Part of a small language model's weights: biases.
Each number is 128 + 32 x the weight over the matrix's rms, rounded and kept within 0 to 255. Layers, rows and columns count from 0. Numbers have three digits each.

# o: layer 6 attention output (transposed), 448x448, rms 0.0356, rows 210-255, columns 112-223
# v: layer 6 attention value, 448x448, rms 0.0286, rows 211-255, columns 112-223
# q: layer 6 attention query, 448x448, rms 0.0286, rows 256-270, columns 112-223
# k: layer 6 attention key, 448x448, rms 0.0286, rows 256-269, columns 112-223
o210:144126104150136156106103172103155130158154101142110112100078113103128135153161203098131117115101161101086120084126096110101168181129147154105067155063115101139152129133114072161113152142139095069162108100116094160111120175115139114140152097103154172178149125112126146100104116147114150131169191161129151145154139101151112162136121163124
v211:105145131127082131118097151178119172093112138169083145135093118085152116081130165108078126175077096144123100143145096121149145117146182165170126131112136152134149131102091133134136154189146101138145137161135130132162142142132149133114127126185131130110088088122155124146134067145204091162140172129132135110102123068158169094153109141105
o211:128133103114121118111144123140129139105143180149100100184085093124149163168102152106176094139104137093102107138118106136118134129119115117114147124136104095175094139107140159108144180104123112080096109119167128138139168097165101154168117144114184129184128144113117090121119147151103144142103078107144113114136089122105120128159218146152
v212:158167183145153158115070115139113122138107138165107124108169090113081078091118133123139161171141107109190157116090190129133138140114098169094090106109147084067149146111077079144113150121073134153114137136142169123136106069130107150105134137094136136137130134154087120167186109158114165122090113115148111194115150112135141180143145126093
o212:114092072116094078103109119142148079106143131157133127140116153148152088147143147157126158138127153176174081113187092129102159119115136104090129123081134101096135155063140156113132136126128126136146153139113074113128118156129145122160160112146098157066095118142129134045115122087167139155102133152104110127125115147114130103119110164158
v213:130065128093167170088127116144089158140150104074085134150127127072134168093160146142106129110111079141087124114164102180109147156152106125102082118149123094161117160082134155124102102074147073179166090124141175132141111129127138163115146118127146092084169167137103134099157093113180164133116143122112149099109119119097090111120151125113
o213:108144138120131162124139132136137119150108157127165100139112107119104083103130100088148096155078101160116145182091138112141112121125119140164172106164101146116126131099153085099111118152148153156116149146092136095150190132127118118138092119110149120156107150120126094135100144136156096117154151103121097165136176120185140208155149123165
v214:124143160188096076140087129117131150097127195123138143126141071153089111153111156143116143136158155115176135161126118098119139116125151107118154119164127114048093108114105107115141151114107130097117171091143119086155091113179091176099104136086145144153130142132148109143107154108125130136146128121147125115089159139110149142144163150138
o214:104098138092121157087087148124102087133124097145138168119102140079158135124127141120148119091130100179160119092092172117118203169111076116068106125064142086121062108138104177148132103125132112154127132146125148166171152153133201087137165123160144138102138099098101127100103134102152126130100113159119129132109149103093144087132164147110
v215:137136112128126105138150078128151153115131114173132133119120115083134096164114128171136144136145112099118137136168094092077171159143102144060158137118123098136136144141109090166194146078103119094131140129111205145130079161143097123122166133112118113133108145144147104124117133138157146139127127126176119107124080136159171109115107135143
o215:113157157144130104117092132097159105127101178096171160183090146132108150155168105171088138089099157144093120126073142108121121157109122120154125110159114117117130142088157126141124118193186109137101114129131138107069137156158146157157128152142108142181087111095113195145184113173101108163122122177086120108138170145138124152105169118127
v216:064105119197107087140100151110146161077153144151136088120160141071094133075104114107133141107094109131140138135125110190150142091099181132171121129100119060067154118116143130112119157144092101138132101126131136135126081119120129133126137128120116145176171170102133121133124117119119153134073125118102108152091172147203150104129110164115
o216:144130101121138120126128092142112115121139129066132146114079169165133115118142174169172110176152149106127122098123120120131154106137161184125116122094130143098115182075138123187130082164180085128144101124075123153131149158097151121074122124136164160116104078140101121170140147092143131132132129105146180113135136127098115150159094116168
v217:164102122093145160138108150184167163096154171056093132154151110119099120147106107137112103091123119171120162149109187107116168130159123115116134080164122118139159160168114161079186129087083151090141110170155114132180106143142070124108144098133122144140167083118101132080138112118127146139088095147142143136107156182148084120118153150105
o217:108116069110104171130111103100124131145098123189136099122133144136135119101106138179138126171150099161111103098146134159164124172171160096142159181089172093087079124132113162150060106113116145157145150112140141149085167121114122121138156160087137184167101128128125105173153112107114096149156137154096097139128097133109170114082126148146
v218:074183113127080121143146137172141159146081109121135136143149180098136108101095149122129155117089139099167152155132135125190140138147088081113138163089131148139147158121157129131175138105167083145149120124120112135146113106120144144066121161089141167124165172155147124188175108170149163124137157100154176132121113158102156132104093115120
o218:155122099141151129111139084095115075076165087122042085091129136152130132107130145076126111160124113181154123099135134141092139177113112116114111118153121135121096120099138147176105156122125134164115118155138097103132122127128125160173121153179172098124123070163166129113104093158128138089143085156135122108119158127140139150109114156132
v219:120089111083141101142141106095146129118123141136130154121149128092130154095153131119087115154090145163073132121134154150117098178158133142155118110140078203144175146151089157134115204162105139105129133125109153177125126078106118107147110138112154165076148163171118126144101104165102070192135189150128170133095125126158127171135109140126
o219:123150104130147140156126096154132130164112132111099151155175120169125089172083136130146102150142108143120099118130102131134078135130094113113162137145106089149102178079178090134146177099145123126067110118102080112130128154125129138130147172098072127135192143083167186130109143119111117085160057120120074134083159127131105132125119166103
v220:089173139112075143111157128130101116150174111130129132120149137147100119096136126129162159099111187168149103126166123127122122143169161127156140136170107143126123142122098092117157103152149117117123173170131097105112177122166172106104116117126106080156134129123134113116124135102108127083187144104188166134120128088125097116051105140116
o220:148060133096134120136178108135116096110083094133101153119119091112189118042140130105103129164139085102124160148106113155098161165131106113142133133079151077150065137176120119119116114072096143130148136108097106109119080194117128142126161165098137117118157084145143166137105116145133148077109139150103160104142117108139175133086143121143
v221:159096108113140152124105147073145149102175121099164187152118157107125160117139130096123115116146127121127168156166114175136107147172148091128120114108171084166165079099161185115107088200143125141205127107137137100165134091125127105157093105100143077062168186112169117128115126143147114092146192123142144170136153123137117083112150114105
o221:163149108105113122156211103156137123130094146113076049089132151150096076116142149129173090167092131131110153104126110142166189145145141144142128139119080150123118137122094080122119151094180172151094161149054116155158176157061174122088136128114121147151090085152115102138156095120188137076135152093149174096132112134117140161164139094144
v222:142107158140122079123168132122123102137125086157098200090089130116141120160137155108113145070122094159112115082103117147118094169142153107164138107128163130146128083159130126113116154112121071123099126177142142129124087138135085152106163140178157113125118142172101163155137113060118121074125130148115098124080119069123121145144098119096
o222:154106118153155153121119171106119151102129148135150107156110099169117164097125145107152175088068148089190158140146126095145098125127154153094116081145084099142142162073157119195190103150139160095130125131121152097155179155095078106092108143112078136155155154105150134099088062085091069167133157126118076100148102144121161186154146110180
v223:108134139087116161102102163125148090109092079143070113120115112142128098098102177111144112041150100118177176116121131101138158134161122129114115167102137170197118091121157142073105112154173118126151116128119133135181126084152160119148145120112187157096131108100128152130124128106094115144111162112117100112140141137125087156114145135105
o223:085121106129110125159149144133148157134182144121150106135117139170168131145131091140112142116147116109138110132145113102110109124119161124138130085106115158130110146101140127142134115105091133124114148137107097133119147163108150145160130174109133165141125122164096109149168081158117104110115126116118142169154120121143131116128154117159
v224:212095171093154125131097195118103147107157111160119120108082130137105111125103079132151071116190108122140121125130107140157117120098136146196117133103162091159129174179055129109168081122100146163130150100118100111150111111135092157149106116088115160151124088132144154093150091122105147108125104139141141124160126158143107120160111147096
o224:147174073150115103149081107126114118097107098112109129206103130119154153124127180108116140128136175133189110126129160121114124131123131087034137165150124087122137123111095125130109131118128138096134145118134086164091140116142200083054128120142087160133142118094076107139117123127171131119155128180097108086102102152069106110170129110123
v225:160122099146146108120159104170125138103143084108122112150136146115098103105131148117111126117112123141103139143159172153113127136101160137158103147132149174110099149112185175097094138104087076185148118183090134148143148123090079096110100125163112182127180137155149075095129119119128101168162154143130111158137159109094164151097125134090
o225:098152122113112115122165140119147146094155145148125121115116167126112131134095123104146157159181159133157175150158116124132100156173092140103187102153056103157149124098067110152094152109137134105146097099152154141144143110144175204150100151093134092174187143114138092129105171103132120089110147175162104148084103094169126099179122118141
v226:151130103143112149108171140132089135125161182103148154111162116112151125088147178160058115140156141170071133095120161125158124163110083145123154082139097101171150122110168177114089128103102144143125064105079152114110101122096100191174170159103128158163148125128178148124107077127178136172130109167131121115088144135115125158131137112172
o226:137152144113138119128151107083109108125184155106134125125185110162150100148111052129174131111107126150153110104123148124120150179177119135120137131165120170070126115116115130143108140110120128105115187094091152170140149105137118117125127118108110087126178184101085105135112139130100107112128145094128161109077168130124128109114148163080
v227:206146172090115157148108116156164163158161151123160087135106158103143161132145136130170110134150142146126105145151110187122136109179079117141081103133126184135146132105099160102131123138145093120176066169099102124118159134134110118107166102110161141159116097137196135098095108134120111130125128105101135114128135170209144135108099125118
o227:115137097122171109116123098119172101142148105148110186126137169156108125101073120120106128151151108138153152085145155111121116104169147159120110143138121113114110094136115120142138111123136159160116126108117166134161125111144107156144115122105146090131202149139133162128151149086108148104146080169122098072107120111112092166121119100157
v228:156138115088162064136142102106171126112149104100140132138141100142126131108096141158095123112133125126097133135070104131084153117109090136136116142125146182149128179084109096144183146073100140107149151137136147113132135079160141105112173077117103160127140127149161175114159127150140152161144117144171093161131086102127160166142141103173
o228:139134158117092154102145124172142132109115151155080108072088169142096156094167127141070071152109098162133137097099171071128133094141105099143123163167062137112069121101144178152113101168125149153095150153126104137174158162097103153150125126145086163181164088128140137128115106138107134150104134135117134157106154120134138137126113135117
v229:170177102149107165133082137142108117113088106129145116112162097084139130109127137084116104116101130167127105170135062116127118158147104172130115147160139184100151120137132134218084086114114104084145153141173161173143109167145126141111130184167162145141135138151111099120085133129094114154159186095127108106119109163166142099126113107124
o229:086159105112160126152169085084122091134142108123143126146135121133148152206133167171142120136142106103180132083092161118136082110104107148097128089102119115121116139069151120142150185126145151179144088116130136092129159098090110140126160122127125157122133150114152159132103094118148167127124118135102126135176085086083106141135127105095
v230:122105121107132146118126187161125148081136080106099139121148097105143139182154122173126094178111140177172159134120122129175131123128147123119132089106146114139122116163157142122097065146114118144129114124089091114131103127066095165121131127165116123086116145124161150169083111152094116140085115109135161161123144111101151148109150151077
o230:080135105149156081168141138081124143195134145144136108157127115121163137102111117113190105083154124139104150101110110175090084135135150172150142112125097140122127124150118123115130197152075095147086139065093173112105113168164132127085089157141148106137136115129136119164117131130219137104143121100153127117133093138174110094166113114146
v231:143120102115151127148150130125119154144184145142181177148150167118100137142128129148108104111113133105102108136146106113116090137156137093104138097126146057104124131132131154098131101113115126144116125147173142128092160117156082109143157152132165134117156107083117120135136107086130125118133087149154132109133145173121079107138154100117
o231:136130170123116132138140130138120162103112138148160086161098174168138168095103102128106114100107124126136140143141153182155165133138142129138138142124129104134147109129158094116105116148117152099149108110123112104130141117133179130122113066085152111109117174144107117137121162116149113145165142160088083109096122172101146136131123101156
v232:157166094205167131123143104145152148147160139159128141158166129106144138086130107104127133175106132132103113070159155122128108115158154119124109155115112128204114142106111099133143158123136149171097086121167114115101151081143115146125093158137126158152177146142106110138153115184165126159136130159135123107096124096113089158165121140116
o232:139122163121087123127133111142150129151102123114071174096153138108084125175136178060165092161107111108111097119099117117166142132119145109114123088147137091119095129145112133142117086139115111104171118150130104146116087129132138141154131133122103118136135144118179120116116183091172139146141107135111119083120099147178141107132087142108
v233:138147168154103125098131130150111192142150149143101131129128170135151119120112071116134121093164135116134093156107123128127144134133091104146110147101132144142165137129119096144147121091157068126154132085124162170147163052155105194150160103190116132125137126092082109105118142131139155120150133135110149154098133116113105148134121141109
o233:111086144109101150125158127131092118140104107091152157156118139117110169101114103130103101147129091100141085138145143142135115108097184138117144155165114108137096126180145129134124100128128125137147152138105116100129086113121098111127104130133145085147147132143142136096124125154096137154136138106144063067150115164166131162094132138114
v234:106158189132136025156165143123120113153078183146130149160138162141170137093172127118149118110191123162100114146143127123165138125092131160171164150137195127093133143140098159104134145188196139137134118133122124131117163189105113175108144136108045153097103165111119103125082152095148153109156141135128112160102141110114084146121161070147
o234:155145113139144154085137148108136100137141156153147161084127124097137130189153127099105110125081076076149122151080126123065160085110114144118084132177096160150162143110122122139162161088091077144108088130143148160113142104105089137178075191144134098114106158162120124055143170175098120096110143141112137120066105123101095096119083115177
v235:164101173076118145120150163179143124112095073074130142150069105149098140157086151101120101100144093130128176111121089133069101126132158102141109146192098156149092123102128105099116099102143130128140149122081129175100159107159124106124154134176154135100159164150149151136146126121137117150124149154129174102112148106136148091142127105076
o235:112078096126159119173107108130125113141133143148095093114163137109081164129134160108162111170169124166124109155151152098161165109131096101117118109121142133113093175132176123151136123118134171154119120114104117153130175123143141159117125107144126145155117168123138109138132106088131114091120157090121110140154095100187080091148123074183
v236:136118136114063095166168133073168144134099148119139163109126144111123154110096112137180140151139153164136104131142155135109133175146103127151169137123156141141123140143102112083195145129179145103153134134094094155118103120169120116102111114099181102142113159177096120107103163173127167137117082074077145115157097088099100109122128168149
o236:113157112088136112127148126121166119151157095134128136142153095127100130105091119150083158107090112084131112174093140134090161048126136128100121105136098116092106129073122090108118104130060139110140068080151127116126135126099151145178141137152084147151127141084153138190112139142108139159170104144150136056098179099092134139158107091159
v237:107133095103114122164125142137128113128098196114097090118116118140120106134129108064197123140106125146153138156166117157139170111123120082127152123102138166141148156130131083169114096105157121099154156108096087126085113137154181139125126109137128085146082113153069130123116150152088123144145109140074108102126157147140115117150124086171
o237:134128132108102105135079090106124121142159080162172103116104142112116150113153159164104127101125120088053122146152133151086093122124146157157143133112097153134121155133129132128142073104122097177124136079154155094150087151157096098172110102161161162081140090121151126142151169133097135157194076098137163155149115129129166158137127111125
v238:146125128122131129141097134097151147163147125143149116126119174128138153085149134098102163102144142123118129142149129156122126104116181114112120123114142080131105146122149192093142195175136149168106124160101153084151123173117143102153156141074145134166133132093134117151201074123177124139103113139139138143090113158158111094093138118169
o238:153089104083127110137150119136142107130154166070135094148141090156104084109135151115135128132117145195149124102118181086147125128151092119102162104146143143130106097141142091135130144094115111127143145200161111125129142130110137136106129124106122048160124131185145132094061141108133102120136108114145133114135116139130119158115103107110
v239:109090110125102134116127118147121077141136127158132143137091139152136178086139124072099132142129129108125143091152187087128121184139143115132102141126120136125153146177134139144108087124161123074114138135143073127160102134123199123144093112113133097120173136101154123156120143114099141117107113160108132124117153144090136116112130138103
o239:120141126142120139123109115116133137127106094117093085134118115141112097174125153123164127090100129141096127137160128158107130156112132112144135112134136136146151129131158119116142190118151111097082132121100126162083170132108130103122156118163116136122110119114147187134092108147127146130123146096129106105144100085141153119142090159137
v240:073178135126120163109100076149143093096115135132074144120141138190132099122140130132179125113112119182097139154132154082178088115110122153176100069144122138089101133143137096132158122109151111113157131177157094119138081110118119162095129119105131198109142117136133117112130144136124135180111114112157157148145107143104156136099123163173
o240:094092087155093114149157132132125135125099108151118117100136129095113133159093121136083142146155108095138124165125100129094179145180115134103157134127094141112145159133116163146112164164142099139118117078066155111113143136145088121125133144158066164158103119172100146129136090108131135095095168137173127107098135114137168121110122108127
v241:111109128141127136131115109128182095131129161152155127109206131102147086145107134118155083078093088133093148148103067105151077115093136098158109098157117065112115111137103128134148131094152139161109162118122148150193160109131131069064127090035080122126154131118124093099173117134090138082095121134138096137162175124141160047138182130155
o241:186105112133105197145079131113127131131088136144112098142112144148117142087186106157138165164147132078140116166126111131143162161089103123129091095102133158154136146080121118146144109125150138127142137116180129070091079147154152149124154075139144178116072125150156150080144139105136154112156152133065159115122134120139108182109172081116
v242:072109115126149153146138142161100146099128117184117108075137134094082063108147136133117123148135119108171125133112131090137144126128132154185159135103091113089131108126143140108150093158134146117150100069155143139078161129151133142122143112119111104128136117109103140107110143133072158162170100163153144104160114160128096138174104120139
o242:111121138123124141100086102125173145154130127109089118083155147098172162165125091154091110113072067118177108141122092184098159107174095107143138112172114112140156093141139117151152119129155148120154083091102109114117100095070125134096112147155135154086088136080114152148119127143159157093096154168109119151109178108108158112081122172132
v243:083130096181137110145109111123108114128149183117152098136149162158139121106112124124083127162106133176099145146133116107099073153103150140120184167194112099167166147120138102147114146085207079131131168108135128119135106086116182129141115145147129096085100141091088115167135071150108101133119118137105112130156145151167190139144121089160
o243:122095143158136168107096114113152164119117112112117093164135135064123136200094156106111097121083154115148115131100146112179174089126107154161119113176099149122182150123180115165155133151136085162121153124105081182111133175118101180147107115115068115083121142139137125161080139122143166130150128143129135121068125147136111132110141078073
v244:124161109098105149160134162117152092147090116088116143150122146095153132120172134119169162202099155141129159134093131162110156103114143135105170108157108106112095134122119139097093101157202158062113151160123155102145150112123137181127100116157104105118148084121135080098096094161155124094154172118121117105092131083131150136160134135193
o244:110105140122175127160131155147162136135112151150120122111163084137107093067110150160101144107102102086138127123122093063142158171109129163145101143113155146142118088123159159143177109083079113176156093158175157105157120149076125093131154170108154118143126180145103141120126176136137140150119119151157181156126132072145153105110131134168
v245:129137138091152120124145089183117116119123113131085149155084164133150100166132100112108136122118132140097114118171175169128133134142144126148106150113129130121127109158091125141093137138161138103098159132130129094147143152128129122119155159124143134118174140145180069139145118157114115113106129152127144112142130153108143155098120162115
o245:147152106193127134142115123126111082110141142143085115147121110144164156154144171104135105086142134183094097107110105102108124175120167141110067104162143167111164130103123134116160107158115107094160126095127125154106133101172076156147153127138129139149111084095118105138128145180146137099121172141132146116128141107162146133106118093165
v246:102096115142133164122101146165057175068122120153097143141133178083112094134194088161079111105110085170156112170161097135183079080166112145178120124141096132109086087110125126122117062187096138160212084079085132110103093163146083147133124113186139107113169153097160139122088107152147120153146142117103141161115151102177082151113173110117
o246:123167129063148138160135125107106155145130109140183129125129096158137178113085141063138099132093150185112114118081126150124104152137139178127128097145105117164165083156154093137101083119170112122127116155115132162116129120086105124099086109139165117139168134140094111124128201153103100101124148105133128126125137147103196155143110116098
v247:120141144142098151153071167163177125109145147091143104087133180101131127102107124110125151151135133123110078122139157103181150156070155095115142104141146114150139128131096183164169076100089169125167138158104098110121141104136104143107094122140071068137104135111081125093101150135113111131120142099159154135108148196131163097145144123093
o247:102144077166125132102157115125123127157161068106095128123136080120163152167137149155071094086066115109120136114143110169094175167106121113144120145098096123144161082141111100114113161099167150112113117126184147134133107140126161108140200144171138141121099144092141121156153172104163134071131115143127120156184107089114115091120162113127
v248:131087103088165152121102128156127091098102169092122137113152135128092087128108117108115113141115186128161126094145161121078156152072090168123124116152108112088139103116151091049126109146125137165136110090163070105120106123113121122165118146145135139093117132108142100154122114100159128103153141093186149174104102133113140134095084068186
o248:137143097084130118150141095109116167135151129092107138127162139098165079110126119131138094119163151156108164121085131163106130100140170108129084112079153143115096085146137170153135151096109101101114128124122112082132127169137112146150122098130091162106121128138077137161134173121159146105116090125075148138143124159142103141098129186099
v249:145125113119136117124123100176118118147153127104053135187138157163139120145175157096049155154107129186097162100147163122095123108120129166095124126160136165140083115178149162127117145151130092091106110152109179129125129128092112107122113087167133126080142099106119143189106064058121117133159142103125156135122153104174161137115077111126
o249:146123133150173191126105131117141140101137144138154128113126079151146121108082129137146127137117138145156125128081103071171107141081123149082125157151143177054158168132149186159160159085119147145099162108164124128141187109118142124144152143115150139179162158151100104128113076127119116138136149139103143123099136170129109155106126106159
v250:143118112160079152114187107112125163121126137139100084126127121136137156113073139123106132123129072165173115178148107142104156086146137105144141094177169169143111101091138143152121138145141146140142095101114123116122114155086152134123095156112125204189152144094167178106145109138152149157103132130116127158129131081160109129125142130132
o250:126126129118121096139097117124162088116157126128092123103097146118134126112138148084114123106127144099093109104088162107155170140163174157097134164144128087118122146178115140133087173074109124138147169127134130163105076076116123178158101118114144134135102148163140103097093126103143123144104152141139083128151118187098112175144107102141
v251:081173090121167098121090125182130160097094102145096145159121168130095168061154171103115159147126176148110123082184139090127149121126094104130123067153124141067107165141147172167101132089118121136139139141145157147118098161142140123142102190113108099157161106116163103168152111168098127130139089157153121122128136113108163166140106160181
o251:128090132152111160156133117166083114147154111121142134136127121117140114198147128094105085113128113144128109150116144143129135161126134126108166149108091077142133135117111127133123089153142121144126131084128115128080124075089155172107151146131133137108189144145103080146044118124150130157156153113159138186084102127108072120132090151116
v252:108096106098149154109132141135099151157110134204176155094121147105130109131163108108106143158131123113108131083124192130157142099139155146112084121121088098098160084140139171111157126132123120122180154135151164118138129176062175156184129104102126120170142173134133175137122100171157092114153137106112127125157160154150150106106125104099
o252:166138147137130098153148094163111086101186151067116108157147114096109105122153140129158164149110153150185119157132093092093093176117076133146145106143153135170158107128146134086140120127125136127141150128101106175104140138125145083106085111141128102128098167125118107147142154136123130148108128121126135102105123129136130124148158113134
v253:078113142112099151156148111122113082143142116095191152086163137135135179149170072108126094149131157163138108115141107107156108116154132164186091119107172142134168127147133125135162110080057169087185129100144121144171086074153128135143123123147088103108137137086101148092123109169058103057057127079101094109159142127150078160157155086146
o253:132181106135166156124135113145102169082131142106155070167126123118095109179129112174127130126172144100120112106143148134095158088127152151126174152113150127141154142107130126124097128101206119133130186129145152096061175135109124123116132102117107109106121115114088136104123159132132066126177103084099133153127116135143145102174155157167
v254:088165137159095072133172070133108142137096157145155111164095153112151105108135074134168143156152117109130130139108143157152148109107099144144126156091161141095103121070114125117120161093155104124119184122121138136153155116150158139130153128115109178158117155116111142101126084158146162135118132102124137084091087056167113115174151123181
o254:161100105123118177127129131145143129123105121156173145104156096118097124118127113121121183129112102179090132143151135052135157130139117141170174154191100142135105158128159120174155128118117137125148081163131156120115143128113094136131092111073106088120132086154156124141164164119096106128145124155118113113081086145099071177152105131100
v255:128102132170106146095149149090159102100115131118156117081144154098130153068104129158112104159106112101070127082110124119167138125103184121145112112117119125105180132099110095100181089121135162097121163114105121138144143113136160134127099109118102118165121113149130169103157158134147110088140112178150090148143096158166145093138126138133
o255:121123158166166132118145134145090161100128168143130056134111071137101154168143121150127133086124154112113119156139113116169181183071093117141111159152116113161165144123108142161086118174142090149091107140144146158164125158098165138131182106111110114132113144131148124117109139149132156142146173070111159159161116129067121118088127087151
q256:131124100173110146170062195157150122089112103145109122144120175103156102163047164154174098092128181155120076093132075134116143080064081128107128136145146095083141135082111138100118163117176080148128121222118177108088110115090177077103106130183175129130103094132120160144121141141119154145129112104116083124162108143116093151094178113108
k256:117111108094114106139125094115170054123135169103127181139105077115111187155183164080165155144161128113130101141139078137124111073109133092090111108105141178103173154083100098128174151096094130086167103098165087130129169153117134145142172098160126091161112138136111153116110145136130133093123205149082135125090177146155122130163123120102
q257:115166162199092129084085105119180138187085122107107185151199190077173088100084141110181115128206147104143121180116094151132081127090128136092100125018118106112122206059116094114141041157134134214050156112138162118101205153062132113096158121132126090166090101110115095128161143079116100200126136021162147186156128100152160095089101149138
k257:078109179161138130158155170143126110096124163110115137081133112182178137115181157175111161144121108153068132167136143080156087109147102129089123077100065111082140131162090140142109055088143125149141137127185157110142101088113129124120163123105093131081129113088144126162121124075171152133131157113096138142108139165138148181077135143117
q258:112170083149168112168129099075182102090124078143168110145127109142100185153163079160102159175090107087131087129114129128126119068099155136159077140180170143119118116135160180127129122149160143135129125134115090097141122097088167067079213108163188139147088135154114103091087118163135125201145120111161109111122157157181226107155111045123
k258:134097143142148140153155037121127154098154147098139128132080113153115188092107085098152126140090161173132127116168119103113139135117095136094148084125118133101148174076149091078159106182144188137162180136145115187108166080083134078123156083188101157135140080144122095154139060094093092130136145098160109121156162176102174123112094172123
q259:103144131113131088192099122066122133174119110138140080139165188131165071107172120113138074154152089128158116159079142114126160083115148122121101175089180118128155128142117135189081124071105165151133123118105153099128100064132146141089134128097211183130084144110082086160206100136105136152174060081145124101133092106126145095078141182113
k259:090160181168158119115112154165087156141113166150174093151178098154127155133172084161134143115153188084189092119148182020145125123138076111046124142125176132166136145155100135155135099083150143107105166137165112175169118146100139160105130143082117069105116090110157123089127179095124069118088116119113111174185154126140166098093132112143
q260:162107133140112141089110114120144214083095138154133156145175129169155166085139196188103091104099143174210111167056090087088123106183098117113137101117118098087175087141119174166049098115138120158114150133096133116153148158136064146123114116082121124100176097155137145050121084125176120145115064208146109152166142074164172071120123156067
k260:130147097078111141177082116157108101098153162134164127123058136129128127110119110159140116159155207150174146136112143079095126091105109140125089128168142127111105136146167095087162098124182057167108137165133075130091161087193121149104136098093114108067064065149095151072107149118145198184179166171101130090127129117107104118091179131095
q261:154133103165177125154127087160187112076124134132189172127120161156090114115064142120126133129137188139099151115156150112174087100113134070095121111144133134088114137115144145067158128122112145124128143122151155144123141186087113124075151116127125112160107067165110160147130120180102090112163119136090123094033153207052086112142087142101
k261:166154124132117193090155164115131110115155130087129108123161129112113125101038099087204172151167121103102159136092127119118149095194118192126114118143202213095095119102165098182101128144094154048183102093113100195117170107088145134102142148113132186126072152122150152083161169142130160190092087167102097199079120110141120105065174090063
q262:154156108079136162116144153091086175190122091127114232212151095141116097102119089097109175110133119155111101155183122151113155096107113132075156134112065166131171104154135075110120138159097121106155147114140085131115158110098118161085090115101122094144148141104137181138111056121126159089158109216088122118176167114146155102183117077123
k262:130124117149140147172174138111092087135137184119160175152130029150080172084128152152115116150162166137076133140128189161119154173116096124121126140138060097160136115064063066111137102159118103178133147105181101132150090061108173091099162090138153169088182142127117126149153109194167143059102119085155165085137136122135107140075126114119
q263:107114165111114089104109132175121209136085113087126104137148152141178184131186183141155156145146096105111163149080123140171111156090122123170240103131055081171128085124121158163084122160074169143052194218149164113147158150097112107161074138174211143192161084130104152134069111109155124072162100054188218165164100144119178112058058143109
k263:128141108179120126133104096141159146123147154103101179103175115224146164142129140121146099097112195091108065144167126130213102132094108135075138142106047126082111036078116188105092134087138123141141161124145139085149149159101102164133144132122204121136086064148083069154098118081070121173069142088087127116163141143126135080088134142094
q264:176093115094106192142080150108124087178195089068089182078098125147082144129167054095075101101115081142082130078159139168142133133126149132083066079112116170128088166183195144134180039182151048067185127074121086162084110176156153100177113134215073064149129133061138120044141116216150112142086103173113059073093171192159094166110169096160
k264:088041134101101172156076153089112124085171087134176124110108130087056152130104110163150092139081078118159128119174158147127140103135118175157134147137197189078125054165111177210138133157194158135093123109112081131132173156152140111142130083087156068154096169162122179165133186105102107175046076114189207135164128113144134101144195132209
q265:158131124068148137177127116081104077071168089135125127162081120118148135118159043143123086137156083103058111142086159230124084172169179136111124130149139121113121125102151156137154163096158150046091071116175089073123132097074097138149147117164108106189121187165153161078155114122154138146110126133126107131142117126114115147096166093156
k265:147125092140104116112091090123122074085145060111114155071143134121152099112146106128153156102115067164110148136100138143162154117130103167218139111110093131137102134153114151115165177129123130124164084124146178124125139122132117173151177178089124132113133097049136090111096104176140148170092117122171177091155102128132108149138179082154
q266:104178104085127142158146115100070095128149098161075152181127088141158177143161087140137138132075149102150112125122143149143121100144129133115091086092114063107169146109094088145134112170145094076106148131123136173117167129155179150148152230159143167175161160096185141114098136138141115104199139087073162107064164088092146166170121087129
k266:128154175158101109161158109170085120069114076069153189138117114126108077109059212122119119153072099125120042107160112111126124059088077083083139198144143082092142075179143122114146164187156135136085119100194195088115116128188085134155151073117166078118131115120107049148187145122142143116130079172104097116073087144113178071070173143141
q267:075094162165157160126150157105206138143090113087137102065117153116137125115120161134161129105112115075163135144128091087166163077097145105130124133128139155141116116155165120114123169122088133087192142101134102067035087113122094122140139121157103160176090124142120081102142079069174090142134186112166107111159091129096126152144156072141
k267:171139148110115132157162080111211138143145151094075106157098119120138149137146145135105192141066115158076143112134156129115166137168131142080128081147130137148141160112137104172186089127119118106152118123132076137079129154128106106120147131130169048131164125128174148108118086139110083156140106131148190178153116173102130185132138108123
q268:172179050119131168110153150167160079147098115117119116132070043141067174125109074095043199156096153178095143121095111132110114095093075150079054109097179122179168094173177090097139061096140097129185073115187083184136077101201192112153187143185140164130162154134104129095110082208119140081138135146138176171169160134126156103132107091176
k268:178201155119102150203110111127136147132172132049155148131162120132060177112097130090150144087156087185083114105136137122137122129143103140172059130170126144148125124128169166153175134178098168112147186125144133165157147060079138111085104127139157178143165127093117143124137101067083101026078104159051139127101212095204158093075102113199
q269:166107092141083128110173097150100136074163192134158110119206054185158117168118123102110131118126146146106079081195113144116130159121051062161166151220172191044160130137151024172153081147217078114201100168144162131075125164178150145175104147126128111147169101139172172186078079173151137165143109146165086072179104186122128165084099200125
k269:094133102161127148132075129147144072074076127127097122142132152107070160179104117077146090127149138079102069165137127107128138188121129133128107082142107139166159078143117129101125143079088094149124125100117114147168082198074139113123138126083052077104152117107125206127200134157137135112106124135069100124078133107121095117098145161126
q270:099140132186169106151113096097115142109130090081140097104126219100097095152046067180127066151165115227122104083085072036125121055132157117129202151156178118118054149147141115135141184080181172097066163169093186118133184150167092142100140126126184116116077124123161076060036133104139129145134082156188152083096153090077158115111111125125